Weights of a small transformer language model.
Size: 14 layers, width 160, 2 heads of 64, MLP 640 tanh GELU, vocabulary 894, 4.16M parameters.
Each number is 500 + 25 x the weight over the matrix's rms, rounded and kept within 0 to 999. Layers, rows and columns count from 0. Numbers have three digits each.

# layer 2 MLP up, 640x160, rms 0.101, rows 427-599, columns 80-159
494510471566486476493490461489487496514582477521523524523488498482532535494544465542507473492500459493487510493477540467529483520527473477478513495498526445467471521501523543514511466518515509515513507526494507472487471521513530517444536523
471523515524510488533500504518504495512513502503509490504483497525518502488502516479477500495502491489523511473463478499492545493484506514515525489490539481513499488463516507515489498495508490509471499524483497498500463477481482522468467514
498495552502521466469525521470488543516456478541512521515492460521473473477495538542494531505484497508494510530507545477515466499536484521430534508514490545507500498520536534528516514517528475501481468524482479457525522500514458512483492516
515518510522492491473505483482490525504473457484499460484476490482483519474520510507530472496487492469523509509515476476474483536489461527537506515482515492480476509539528532518511512543465488485542482497522467517520526464486515528480499543
495507511488513472477505522465519500531464539515494527523512501547505466497506527498539504492487544507466533534501512522507526528517482456460554534536453523533484486514501525496458527483501564531509491514508486458511464482527504470471533530
506500495518516495495471514466531517567515501486520516498519489505519517502515493522494492476492520556413492532498526466508515479561503482519556500473469501550479533490487532514530528494515485485503467527504471473532530532444471484450471513
487549529495491507453455500493487506518534529538492496518489518495482495467502495522499523505472511459468525501531483488494479486482513533504496542492528528459483502462503522503497509510478490477513523487508475539529512462506518525496520498
489525522491521495499483536479559538523531428527488484519565493491517503474467506544515513511495524486462500503478490477524532494529544516524483434521481509452488515532524522520487509515516468541525432491487470506556508502513460536483502477
449524445488492496506494567550469512548493502498509514528540515510551520470506506474522513483493567499495526509524523471502506546494473480470536533472481538503492522459453561531519531515526565524450441517515522472465499493533512502502509532
497497500515501494532489531471515498511452490496460518495482471531533502508481478470538495505510519495513475473549518439538546491494509506484544504469452497534475544480497518502460471495531485537520517510509495490539511514503459491519520493
495490517491510510465529544502490501521504481480498510505529508539494456479443506488539487468486525524485520509515524466493519525546498485468500517521495558477519514522506503492480507506498461498511456506527513521522540521479503494547512487
486536564487535473493489514457497532523513523549461530517481520533519471478502492478510489471438497508512527530535526486504499493462498504514491569511497496508494516446493541482506472514505492527504551506505456506515502454481537456478494516
485512518497498519495463516484501478516489513518465543523463470556490500493454504487497507450481528518513520467523529467512484463490509521504521468482468521547496492493489485495470486527479503530511531510509494502497516475507503492468502479
489495535495526484539487526503513533534474492474472545469483496488494489483556512486493516504491544515468559523506530532518550513556541492480516496483472471525456533471490568506544503519505519521512508531481508492503526529485493511493503514
538520493480482503457528507451509544485506519470483524532513473514472474495497553508497511514512504497521476445511502503519512498531511491519516508513485498500486481527494491517482516514516483508514507522507522508512529515484469539471519522
493476468481531473484503512530502505431536510476486488461530519484527464482489485528507520529525519513485502509546532520471500551489490484514464443512507525493489467522482534513514506528497501512530547536489497506510484487490519531500536457
464540500516511463514519518495473491484469533560468524462487464516518488507507490499491544471435527490478470520510534514534531469517479497453532465520541497498482540496499494504518490500484521491507557517532489509534578486503505530487500499
496467486522529504487502445492557505474500505508472487479489456468498486487520499498495500487509463498488495442500492506532543501496477533484508457508489506490484487477573490530481495539448506517512496493530504505550522477506511503475501493
486508494488503529459483460526567495547467479476497490494529472445523519502520492498473509516522521502481478501513520473499485471512500513494476507466478503529490505471496473532482494512480467509502544513526525504483500504533521496564466535
488464493490503523477475497448509554519550476488480435523527473483486507459490487477489514531495537529499489449510526495500509480490551543500527464489514536471490481521547496543529477497476519527493442503496463516538495525525485469506496462
487494477514485488490480490495492511545496501485493550494475422521543479523506467518511480457483512527472509517512506499511485523514524506479530507487484498499499546513482544541492481514519523496503503521547501485510560500513515462509443521
495506471491529507458522524519544516497495474537481511526555497478501491469513524509479504486493520541485495505524523489517523488539543510460526508478500498532484473499512521515528496573505478510540487535516479517485497498505515479495524461
506487524493537518477484559525511567509483467542502544530464496534525517503493504490512491510501528489483532516514479502484519540522532495495485535476527564514488474507527488504513520553466475492512536524467495505508528529498488478502490472
502502486518525472514486520504586531476489522538487478501490523501485508458489494489507516495469485459501499536500570483551499502490498537523484531485527454497491482499550492500545485524543484523586504511497481490499484504497537502493531510
465523524531535503497529520490528522530501501506490494494486502496525487464509500511481511487464515494488530514505537475483543482522521520477543490484496540494477490493499511527514503532489496503510532519526500497501494478500515492486487500
486527505476506483540494475467531479472502518527501515526510464532544520500561495511486460469464505504527500525518487476548500519467509522460503505485492492483486546523482492520501495518529452520498515510494507486470483504492489527489459506
487535515525482491520474457519495498507466501510515545471465551535524492496462486520512494487457488459486491445522529499507539452513498556490511509485516506501497517465474513503490489509536491496508482556518497491499474457472507480517527521
511490512512519488471522546498471525487512492499484501488511485467500544480504500504551476446465475563531469529525504525496556540491565511515525502499493510490499499514509511532538498506485514525526446509514458449501492444545524508499487458
487508495513503501485507522515497528562500468515470534447519484502503521489560505454513523471453491512476555475522549526473539498510515548475538505518493520550529480458449526535550529535496462531449469516524493508503521452523500492485496506
476514542498531493492538514514537500465529464495488511478557457553480510492494537505520507484456500537563518500486504514478496554521540495494507515500514545472465491515475485543508478513485489515507482521508490526524526455473484522470502496
499520545498505522526492492462484520486467513530445499543513520516470495482521537500496478489488498513521501498542523527466496495509518559458511489503481458491467504463491482511470480547493487528508447520526486493528513479481538450500485510
492474535489498500481501570494533544502526515494468460491493481530494493471539498499511484521469548528501488504516517502523526493492536530543518491505504507450445497512588481536504506537543522504524474521525497495490484489521477521474488490
501521472547546501459501491514525529500492490500499471491511508461495457480539494538479510499500497518498499522495522481526501517492479494484513529467536525513501473538523543529502504564492488459506508487515489530510541463521534512508507500
504527508509506540482498509490513542514493495497501504487550555505484449475503477523526546518488502509480504516529565457474476512525480487481501511523510505500548465525531512524492503519476480536507485510478503502539496501514478515509442491
508489475498532526477474494505500475547513465457511520470519519494461478481505520515505463499504491528477511509496520502496552469472565484471502481504505533472473515464518546503512531529489496519490489508501471499482496482501464457515476522
473529524503507494487533490510523494500496493530468487483493492531505498486498513513498483490467518488476498528515527486489514481509514553472512528494497481514492512473507527517512503545480499527516519511511482478519510503508500478491488514
509528527517518491484491527488539515541481446571483540531523522496527515508452545563482487459492526535520491543570492491500507515529510502461503565460487529491445465547457520494504475513514484514489474509477501536510527525474508490511532484
474519523539493470515517490468514514535552489499506487495488466519510490481518487535492503473493500489499558469491497470495514460487492515481470507522521517481506487509510528489490487500487525519495497524471501513514530511481487521513525504
463502483499529482487534482538528504514503471559512468491461497534527501478484438510492541492511484517486419461477491461529520483506517532536518453487520566486509542539537515489528497467511483500504546539483520510558469468500485524513517501
502525508527526517510501484501475521523502478515457511483503514518497507474510485490484509489473490518503477497492548478466500489525512528508530489486515504511487507485522504508508497517483506512500510549513500484509519510483505503502477482
475532538487488489510520510476497481539515510528477533509495470529515535508498491501516432495483541458501496483491511516491488486508494503495523512511508490479503515486472534506487467510474547508463518529491487474465517493467470502519480464
472519508495511531499467490513525523510507523491514477475495459532515484528490494512487471510491492496514525523514507486501462486506460560508499513500529494506525517475477476515493445559487484501547562526529498476480534471451496487463468544
502509554539533493536450494468526500563514483471488549510516468565548492474498482504529497512455493470461489491543505469496509495533527529477542525452502491494503510487486520555458479491502490493498521511500467511490524518496515494486520540
523490515488528519484533537478512511520515481474515463526534469522548453471525515514473537548499497489498492472490530454512511501493542565485501451466439532476456502511518503521532487551491543513525488481524513504481519531509508504510550504
483525519511519508490489538483518528527497468511501492490495489497515502443517496530507492492467505508491537510509500484487521504516524526480524531492472516496496519485494552539514495538506521522526490510525487483508502485501508479494495478
495480483505490469491517530497520492560528473505484509471543474501515508515496490494522497460474483482450542471497508491482473484526548491484541502473465513492466494443481481502534486524523532514507505511512499497517561491488513475500525512
507548480527509467462573499504522509492484514513494510479474507487535493536488477463529528460479501476521526517523502476497510494525513492491476485510477484494489504506499485522524456517487511516496546552482513466492508449499518467506440477
505565478503507499542525510476454512498480535557471504465496540568526480484509473485501535455465496470504500489501516481469495489509510527493521506522521468477520511481464504499491460529482538520528508540506460512542543516487500461512517491
496527527511504502508526504505499476499507498467478488481515505511527494523492495576531497536512515475494466511522502487468536498526466510495515500495521479504494506507501528479516489502515539509529519526523490528480489524510512507515530480
487493535517489494491517510473494492532506511518504543533473485478515465493508489502485507469454507474498517512521524493510470513497555513498484526464487506510471516487496461504506484510480524498490555509538497498488516500485503482494526450
466521528481518479489504529495513526512515466505479515532476472507463483480500513504513488455468504516522512537498506528525525509516526507514503537506486502510493487501510499532517484529513489554517502533500477470524496468483495516482505495
514508460514496524448493491523517547486502515493509477483527476494518498444546522489478477541507559482517494493488516496445499509501511539527518516488522483462490493563480513526552511548506553540520486557498474517504490509460519505466512485
526496493522538487519503507477522537532554434442510485471499470473536508489518528517505499502525475475456482480479532523488499503543529466536496485540499491498462509531513447534567505530512494500479462550476514488495501567544496538518536478
486519529511552488500517534457476462533496537493495505478515486506565471475521500518499540489463524530523510504528514519510500513522566499479538546479491488460461501466464533527547469563460509507445530502499493526522524517484503452480498497
499501546487519481503514519470530518495536479511494562524531508509481442490471517495507524490498495461467478511503512526491518479524513503481499524492503509541525493515504502527480512502533484506470485524494484510550512468521482464508494459
506505463509544514518496563512530489525506486509536506473486510556532467523491490521503485505508499480486465493451518487465510477556513483531511480513523498499509479472500471511525471501489485510502513495476458531507480523547505523480541496
495525513500526511523481520469485473502502497511456490484508509525502489510527521503517472469488517503499527470522528477503537454495496522463517518502514518489498534449468501499495482507463498520462522516495454472491524468498500478524500492
472534496468500496484578544465506509501474489511489487542543482537512489487529518507500520535507466488483531479493509513510527543515523493549557520473480504469468527544496540569526478490500534476513471489519481508538520539507503504458490490
485526503503493494505498447523512537518498493555502477528496466502530451478516476533477456505512503507512465482498522457518472447479481496492526480503490532486513486494498483517469514502491522492479482504499526510523525551508476500494508484
507498471516533507507529493494531520490515490495462532520517489535540536472462499509555473504495510520452493472487494493526522526497525547493542433459452547454481542487539509534460489512524555518554473516518475474508479515513494469491544508
490543518501525463524474501500501493539520468479449541526485510537489529500456491538502471486448468495520511517504529449504539496538486521556495503530503488505526522484467498514483442513491452501530502528511493480498513517477525492468485525
469498536535491498489507560483526542502466484545515530509546515480507504480514464516505516453461528508459545541515540478498483468543554502512531534452484537483481493509513487535522478512501528514514551516502502469478517490467490524471464474
500511523511499466469527523517530463510491479521498536466545526486550468497509470543469527472520527477476507508512499463537530517511470491498506490476471527477465515511510519514499466514442513530538520508531506537519480528455498509523522527
502542565499493485436523497495471510520537466477483522518494535525452499516482503503495584516491514490457510464518492482510461552514522540442518483489474532497525506494453536517521482529471489488482514538456457484511559507484510482510498527
487483499520516504474545480480485528512511528503481516500549458484495503484506484514487477499497496477500499486485506489542495481493486491504507503492503497476530487475491513549461504538444527484526498494520445498489558474507528478493475508
495525520470459487489495487478484485554535538513435539517528458515520467475470488475522483483478559455509490523564504517509508445487479504500498505519453464513478490500501515501486457505456497535460511543548504464499527465483513451547468484
468520460496543463481487538495525498567517479516494529539537455473478500464431485506496514520459516507479533449536529457476514550529493517497495492487526555492469511508531489486543479506470498525521502520540504531500519431490535483498510501
516525454529498527457537525506513548531520464492503464512510532559481510422509517506519489474470494524508500511490514511491508482523487475500500495511507520497487479496478517512479494486483498495509539517516499519506536453500513511481467493
505500503497490496498500502489534503560488485536550543502506511519519453512478480516559484492516526494477520494538495442512516448501510472516514464514542517497506500540492490497466506491504451484468544520506520512489530554505504494496461514
505494462516526469523521524489556524499515531491479478533475472513538470488483497514521528527490519488452492507469497544518521520496511488524518461522480521512491487538512489540470501516532508505502515521530485495531487514549443473456545418
517524531477509488473479522491490517530464519548456516486497475564514465465492549506499511540479506483516490483566489469508455513489517481494491444496475484470499518495508498487457481504498517509515513528572488468538536489529506475524508503
522486481525524485517512516526519528497508501502494502510502492530533460451498441499501546530466505459446524494531524494512524482509515489490497471493535506506497496515484479513533460496496528527496500516487491505529538550497508483488509460
493511482508495484516532525481501534476466515515520494512519489513458499479512452510526571465490505479500505492490524484489471513544475507523509572503505480520508517497499528524516462503528496489531488532520469493516502493512531479499506487
498502486471523467498454513494496530495520514559515515493493508535519505493487446481494468503466488498485500446486509503467485486525515493530504508485476502533533523506469515496490472542512498542500539499520520494485543500459508500472519460
484479512485552499487532479502504501483532455493497462516471515538526498479508509554471464522505552538528508503479491530441554503514487519520508507469487547482450508542500506519541484527490587532537489540481498513519497512469512518496503475
482510467540495491515523513515483506541513498515489477526577495526519514470489493506498506543487524455520528457517524493478497483498506544533527453489513481523471504518507528512486492494497494542534484512525532517536481534481506495468519479
508482474537532518506560541433558504531530471485505487525506499536517513476518528547513501539497527500486433516488490494524494523553528517472515465478527476488497474487486505582512532560498532513476497491477461470457514493515477485453509480
519523482508496500538477512474522481528497506530498457522503502503528488484540442499539513525490529508474501428496516456488518492462466505478524456471472506484457552515512551539523491516534468488486575502555521513501496469519500520513495493
494468508506540477475518510535564517519538481494491536552504476522518529504499508512527486507450485536500493503487547495497485539513529496529519505517501510494518509468516487524486477533506467477508466495473478474503548478536486490445495493
514542551501496518448503513504492490564494510559497546512496507513509472476504483496510469489469488470501482530496507469523463494524483495497541503516511518480511527494463475491484495493478491536497537512514468510490508468496521525518496512
508521534514536466477512526448544481477506443513491571499526488497518515503513495500506493494476513491524496498549535481500485510562518524497485458464452505513530539468468488541564496521502521499453490530485450484494546468495441504497537514
500488491526515494506516464486510531481508453521504475555509512476548493469512469503523472540493457468532530459501497500520507502501481550520507518488516486492492459481529567538507489547484508485571487515500492461514481493463515503499525494
486515492477481502564510486489486491477492503528474485493505523480515531500514525528497532484509514515479491489517515477504504506519496489482484463498502448498455522525543509508529488493518483536506500514542520452510514535516507509471474502
452512508533515495505464521480548542487519468518496509461455498492525523516527512479542485502493511480543526484481488456495470507523504520499492499496496494495510491443491498553545507512454518502458490536476523481500483468541497507463526510
509493554512526524468558508515532505545503524475461535492488519504528452498525519498511535511490518529466539543530504506469493497514501481491533523523459492530503470469471516517505474505458516511480494514483472491520544494523501472493474545
508525490493504487498529512501465516476478453547446495521511496503540456487480466487500562500487516481497478536550519500537505524482501495451518506485490518492467548496418526540531469497485531490528511504540471490482547472522526508514514515
490502487513514500505495473510518522448496491519479507477547535467484448509459465502490524501492504472477484487480530460451511528487484534491475496490512493458486504470490503476551513548510534522528535487534501484507565487536562497546490498
497487511483505503466525553503518491490509461524506474524520475516456483496500505522481475499502520522532493527489520493487463488509490520487542525466510520514478491503450449499524499507492498488487464522458486512512495479444485520449510492
468496482555457503498493494504557535506521431511503517562527471460559484450531494528486458519483501530459481483475515467536499492485477510514566497479520522521493523532580529552533479513498501502506481486511472497524522528502491481490509500
500512538527489481466551541456505519495486518500501528511500503550491459509476513472499511494500549489485528503484491495489477502526508479492499523516481509475487460508535487515514522504484500528481506537494477493550503478504481491489542474
489509515497503511490526533498501514518486519522499494516493473508542505467490503521502487509481530479477499493495506484519487509515521524510506493475480461493485519511524505533512478525540512514513500517533477505541498502510509484497470500
463558516523513514524476511531485491566479500512494514488471489510503469520490476480534505511513521485468535471493525507511510480490492508491529477516552487515559528473466505481498469505512530512476486519489523492474509509498505457508476494
493574497465501467456486563458564504578534492526463516567514466516532474479550473499533493510485482492479565493556528478539519498518535507486557466482459498521472540478477525547493468515496520547506495527547489476473509543521493497490458502
504499488493526488508493507453520527501487461499511483484462503543505506504488494561520506530500480491500454502463490515475470504542506495541522539555488523493491502532516511505505478501483504518478501542488469508513499502545547537489501476
478525579512471447493507532507491471491493514559444531476500539513509510492477524493483464471492504510475488519541530504481567484481509511469578515502499511483508473511480524504459475520496521515502467543493484519490544516539513467487480498
492501492484512496502471493497572497482535516540473511484525549477488480508513505484515496492502497527506494487469528492485522541539589513500497526486455457449493537490503534536530493543497512498536484508489523512509512482531528482534542460
473500493499519482475519496505517537477546520486479508469489511503514504492503466501495492527485495518503565518493490504534508469525496487513493513473485491457510501543511521500548463517534488517499500537512515487492465522490480475455493509
499551520528509494498486498474477510536496505509488558485502479488489448494483473510496501481467462486499523492532517483504488498503481505466530502524490468531516523483473515488449487525461539530487474514509467475487519494480543467491481484
506538473552538488441476489495499511516475453503468480477498501509477499509491480537492484458496483523497470457503551489533531517548458527494490567549480513509517498497478541508529485504476493511511459524481482508526483497521530511509542497
488512503498544487460494524502492530476448468490502493537484492536464489490478512544509515553482520526491496507481510493400550537525488482511536495519519551471509485565509482495537460514472494470527537514564531474528511430492523508512534512
465529470504508486529491515504467510496519515510494513476505512556486483490518502459533493446503495455500479501482495464479498514505505505532533506519486500533503522513462512555498496505494538501498452499536517457490468479505503482479433468
482502536495553529511540566506493543501508483503488500481536488515509502453502496526491549512482496518508476499544544498515499530499530531479558485478524515496480513513502554526498505534497494524472483525479465485509525495479477507456462524
494530509503496433479520556505491480469537500523464506551501475528537468513521483517480529545537504481494468499485505531482500534485491491484519515480512480510462513499452474514493505529523518546475509556477513478508517476535495528476510510
490516495507479517476552473496470491516454504506465508496527485507525536475527512508467488523506535523501483475545513457549496494485514545475521465464510481474490534535529544506471483520528494507549484472525498521511487506515483512498504495
500472458514540484499435528511537517483537474481494482482529503501502490491516473550509477471512497528502488475482531502481522550560518464521484550496504474557500523496501491509558482544528487514529503490523531515516494488506471508484519488
505489520484501455511472535487527508520506500499525527481486507477494497495506508513511506518499478489437503512532492500502496498505516501495498495451523472506436501489476466488515509532539465487515470536455489505493573496498484525444510546
450510509524512476496507516492478505520491496518463523491492500502480484513541478477518522502449544515477528528544528448501490488485518528495522516514504490518545516483456488528481446507502518483432562551552527466465542519486495498450467528
484534506563494492493524473471472487486486501510466553484481538549472488501530507533526514493514507504494475526516529503483480521542480493469525490532525460514518483507494539507493491497535528519497543535518483462525524493475482513483506510
468561517543504456542514508517507468508511513527458487429516493507489482493482492500504526477463506478480508506515511483499500481517476511473490477508538477470479499520513508495542487474450513495519530515487484506519556505510523490508473505
508540521485485486501482524451481477562477515511467537479495500471496500551485535538549501458449562461477533474543499479485525500542497497491510522512457485502483500480465508518524462518508484465463499529491465481483588462515514463502497494
478530510510497484478480548525499503510547443510497506524501534481459518476523517477503499514493479485513513525511536504483481492537552504546481476474498490536478519473522539531522502525510476499528509520495460562458465501518486532462510477
501555555493496500465496549439515505472439497572469532495483471500522461535485496496494496453464528478454480546512536470527475462519502481460509531490479499518469536497469510511500508516543522514526508516517469497503520492477499510465525531
456492498522501530547495516514515530510500481512498470500500485502523505472494488481553497546495523557467511531498476444505489515486502498504507479489491550535489490506525506571518510528500499493534506488479489513495491515504494464466501503
516500495510521512509475467501554517556503504522492529514474470489516465487518467530514469503478521465477480452512520477543437442497524492478500502516518512577517493509525529481475485518530484532492531504531518528492521513487481485525513491
513519501472485525507492492465480510479547496491478471525508466492508505435488510535476457474484545484472526532544509487507532444474507501525513474465494526470502542479506536537498479522507544512552519504539515479486531518492479500492474527
510509510511508521456526496503528515517429531503489541492531492502488476508508520501478473501460548550518476541562523474490449527501482473507574550463461460476495507528513572491539490526486491483488496539497494487493567460512539473511464533
536544500526492476446503555436570517505478485510495466493509463546515482514533466530566491521492489523449516473504532489516562546509496505498551503512465531478520556544497528538552498485551490498490497513517493488520482482524470485480510467
483477528519546524481523469541535458522494445505504483485506502522480504505522489494483458518524490536503488507508497536499494492491482527499486499530518545470447453512516456505523498532475476497494486509512457539530509502520475509499540528
522495512517497520465486530474490502489546473529488482501543515542519450448520522523519499511478528501495479492501510487489489523498535534501516481457498532448434554529526517537502507519504479534530508513532480498498491482536485516516549500
475523524514521474565503479476496491525500559533464468502480539531491520473561501502513495515468520445494489497508475475526501492518477535509482488514503458448477472540495469526463444514538536532528529525513509501537493542509516503433507475
488480528536542499503470482511552522500526501471455469523485497498487504481477477525483492469505509492493524474510558466519452523507508505520508457478466497463490516481523484499488463540440509473555493528524478500554487546502524517490506477
499517532531493525478485482486519499530498512519477528508500512513458501525549516498508479516452489512506493547560499486498480522514507465472529492517507503541513480493478487513498458525474505505458494514516486497473520547485489490478468518
509486502502482467487516516499516520477504478514507482535524489467495479489530556514494485531491496508453501522491557524514557489523559490528512528499493510527474467466507478562509495542539520510516497507465500511482541510476490532425502474
507482529536528536494549516501507489514490462516487519477503493501476489459480569496497483538468518499506528508476518472483552501500508482491481495487504545474508484531516485497508477515462500481524478513515523501518490524516494500536487456
481508488514530490481508511504540543512496485504508500502510477495514486525506493516521493527502512482489503495469527471477512497471523505526525451450500516526493522511544553521480541521492504500510525509470489480504481488509459525451486520
479511467517541496480499532498506513470482460498483486461501519511490500491494491501536499513476527473525493472494518502512505491543528535520529509500502476485501504494529490532492478523501500531557477540487485477498497516491540513486489496
489508522510492537472494521468546551506501525554467512534514434574522511499509481485459489454443507493523485508540510507491470492490484554501492509488475472498529496469474546488493499533494501518506529509521493520497558488483521516500477480
516509459526516512521493507488472489517539515475476512512471487507548504483537472531491480468499499513525483476496516503528491507530490494488544491468519461519469494490547476519485506512507515509509490497509509454494474514477490523469485461
503503484519522499498539528486521504513481469492497522517540468533527467448459510492494499467464528525499531516534526475511535501497483523478546507474459528481478532515471512541537473528476505532507502511530489485508518492528518470530514507
495519504487505538534483493481524517546511465516500508551513472516494501495485507522501511489479543546525494506549483512431456491517536491532575459490443472499501484471488512523491460524499553506466470515478486477497520483549448498493483482
459560524544516486465469459445474503507514515504475539519492488506524522519480508499544496441457508482496482495513496505476520468538490548513471523473481461492525507483449499546489493498469474511478530560491494508488529475522502476510488514
490519450496475478497479486507561572529502473479480520537516458488536497511482501524536471544504502495490516496509520489463534508512507507493514472507479478536435488502519517572495496523493471487544496495532501443536496484480516476450482501
483496494533472462508463511526552556493511481521497461440495486507520548500474524483534494520515517483466521468480473467479522541526471515540499513531495522477451476498548519543568511510472473537466475514507479499498496506531476536491554440
486479504538555480472512513481496497563491495473533505489502516524497490460487487521523514504491507503486497495505503488518508464495538535501502488468460514424477506498507488526507503507513488513483535506504474504494534486553503501489523528
524508494495521498479455524494507481529522454481482500504491479494491503500491510524523428533499476485507503473502514482516558501501494500443511491485525524487442472481495456526531490537463514496511521509479512504528510515464525465486502472
481522497506512474477532523508486457500493482504510529486504518537495518489481497526486506478460509524478499511489519505497507503527524529500498526472509510450520491497491512517508484499492506523494480525454518454483530511545508520500443503
498507515531498472526545471541502504500495451517496467497510466446508505450512491520482495519498518527523504488483509492521502471480514497529486469456520541494477498554518491521512463491516499505490477503486520494553498500502494525488512471
493513495536508500495524520490510501520512433494483469512512529522469485501487491514528498524498478508538502498524503500506492512517471479471537519497532491457495506518474523537520523501484495521507460501493500519535504481485532511501516513
490557518522497514488500458510502506494475497514468518529487469461474519521485519472490476490508499528526517498562544507452473497504487508484585505491530485539489503455481486513513488508497520484467502521483486497512561496562493503512451529
506515486513463497509473520482491476516485544514471483496493481505516479511507500496539503527497530457467515467559516474480497506487501494489572487516464485493486508464511563515486491511512525515483518491531494473469490510498500455480459512
515502511501525517491530562512505489529534520487499499520517475458503460488523497548469522485480475507449532497517585502490515513474511497487525501476456518446442486502531517553524498589497506511511471509513534487480518471532497521451487500
491489500504506469477504536493556511525506458501505489513530517519497459505434467528476507523498505510476449518475541488459514525533548513550517499504519508498487517545514474509519492510492470529562492502515473503522509441538530483512558479
480538540488521489498482530484568486543438520504489542532514547581484455533494470514481519440475571550512499516536538499498481512540509508473567546493460477487442511465491540527477491553480487476480496517500491508508516491438487464485471526
520486501479523461508499510535540528491505490501489482494519553506507485501525470532510495497488529479510468439492487491490557530529516551522493497526513518483506512539517516514514450521519488515559508526540506493524512543519474506502547497
487478515528519484504524532478528511496519479492478463495508502512524487499510496502533464467501519474459514540553511506518470514506494488492510502500486453520468520456493505526475515498522494532478487524519439468531515500553485520462472517
491470486517522513504508516497513481541515487503500524508543498502520499488499505482476496498498476478501535475495485496500501503520481515455497515500501482494521525497510557481501492524484481512502542530516507508506484519479528436551518502
491512491508535472443533522456523451480501475499507472451524516482467509495505481523480513523522489548462451491497552497500499513498493488523512487559491496472529520587555539523565465517501495475499488525526486474560512507492546528497530474
479511524518529479490521490486507504500507481516482494504490501495496474478498510497504496499482508493500505506511545499499523489522513526506517496498492498498498513487513525513528494529486504504519515531519488488517522511515515498499488516
490522536501498517510532532446460513542498484526484525494486467550539508520527426519491550504488507513502493546537488506519484512487506523457512472470508501456498562445486511511491509506482507524476478523466453456509502497477538518495506518
532525447497490522546511503469503492513486467545472499473535500507522480457508482520497534472520495513498465517514503491490547510560479450518486494486492464554497538513511461514507476504501477516503528507558480495518488543536483495490527498
493510507521515504490491493433470502502539521514501512513479486499533501486509483509494493479487506502492483501490489484482510494525572514521534453504478500485449515522517490535522485525489531509519516495522493520539502526493503500485493453
476501498503504489524527524470535550535502508553489475462501502552530516491482468486511552465471511515497479534485508493497476524556501479517492506504485496535511518466498548546505500498484516526531532493486485509499484480509498501484537472
508542511491476518452500571499532534475489507532469472531538501509492487448500475508524533537467455503497542484514498510513520523527499488479530498469496506485492520508543519494539504504457486546561500508531456496504499511460490495514517483
482523538533495499507492497528529523504518533498473543503494515528539517511534486492541486500472521522512504464478547486530493516484541554477498507471498483552484513447481504493511520521535471495505497516450546474499500461532469478476500506
473532472551499489506455514501528539493458502494496488504500489495509465465480518473515536491457500488500540515503497499504477533504489508488485510454503496496518479507502495508510491503495525540482511502518515510514507499506507523496490497
518518460510479507478517537483534531545513521530489507513560470508540526464520530474545446517485504472479532477520513486530511504518496525528524486462492466504455503524544521512500469514514518531539479499552473502535500502530546489495487500
489498472497499507501534516500545501502506469492496537569527449489545508500448432506559506530489503491439496452502516463567445531522505520488518497520487485482491545473542514516516517520526500519556472495471480457525491470520526511520488497
527564511525553473489525565453520525483504490506476520470506478540444487438464530510513534483454520507539485518483504537442561523543529490517505505512523504521517472518540534512534504524486495522502522530507449459476538448523494504498513492
473513487492517469487528516497481486557471484517468531505471474526548488452487455526522503502464544517473472531519526497485511525515498497510507477493527496489502583481519526525505502509477491541515449535485447462531523486512487514504474513
509523514573575480475505538463557531517471456492500479489479521514516511493545477516541505484476528493496497485494515497506483511498509506524534526483481503541482482496537484568499492512478496542519505519504479522502506475516455540440538516
504528549516508493528518524486526491506462511556471512516524484500538477475483449523493551483483542496455482450538508466500465513480530503489542511529513533480467538477511508526511469527463535530515524466505507506484569520500503496510502456
488520495557528480504540499534484509477464494517489515464493515533493472505486530497535532459477471485490445467491508509463509519568499547523495515519528491529524487519486509514512478493517523516514518501481466520550535446510548529516486480
510528489484498506495536522463529526527461476491483518463559488504508521483516508523474503518520484499476548496531508519458552488490534487498516498517482548508452501544506553551537513541469476514488479515524504477517496529513483496479541455
467510483493502495479468505476544505501491424484495458523558491490536510484503504517548457484498495506463506468495491474500549502471536511498520505507470530493470514535503505579523505522504519498571495499557464490505487506516497509519508473
488524497509514511540549490496562534487537508496490509546512521478492523484537521497491506503497483477510473450466516502501511476504497505491510533477510511484505518513521517523510510554540481477530464522513489491490492486474501502511522489
478535532513465471494532506524505501505489509535490508543500502557522442528477500523512486445446526447504526475493521484543478509508474482492479529506493500458467511512444526500533472519490547484490493507542487488534538482493531460518448478
491483529492516537523477479477470528566459502541518546518514463499525544499525422483501448470451508473519488486512492488516480486473518570471502486473521522465524494490437486490473474550476485518499519522506526466514520521461486462522487519
502508539539503512516501501525487509511507506503466462539492489495485507464494496509492497530505496502496488512504542468514490510516529481549511466462474515511516513507516491512506487520511508495527490507493455533536519530541509538499536474
486561505540472442431526536474547485507544547511469551545562486554542482517540527503556512516495464509512492439561495514541433539552541497483617516453482464521477561484500533553490505481528538577482480560480488500512498483546459514470522533
475486509502495474502497496528503536484530490489484499492511505498483491495463494478498475543492549547458484532484502482497532479533513503503498502516496529497485478497551485487555500510493475508505552517471481530467488522512504497488540497
491505488537508546503518484512498526499498505496510482500490489518493470490494472489478499506535524498501466481489488464491495458492517499533512507532506538535542521478510526508489512530509533484521511491501482497519506486498474467521472505
503487551519539484519515509494492494486493488518486535492508509517535503494494496508481490475489526519504508505531529495502504501521559512489501474496473525470504521515504496506484498540478489523514484543517485457537503508500507495503483488
463519524502519474489499553472495551527536527481492534546511478458509516457478507533491508519481508527496585529507521508507476471498527494524523480480506500472480463468570511547474496504492512517517523508499484453476533530479496480476430500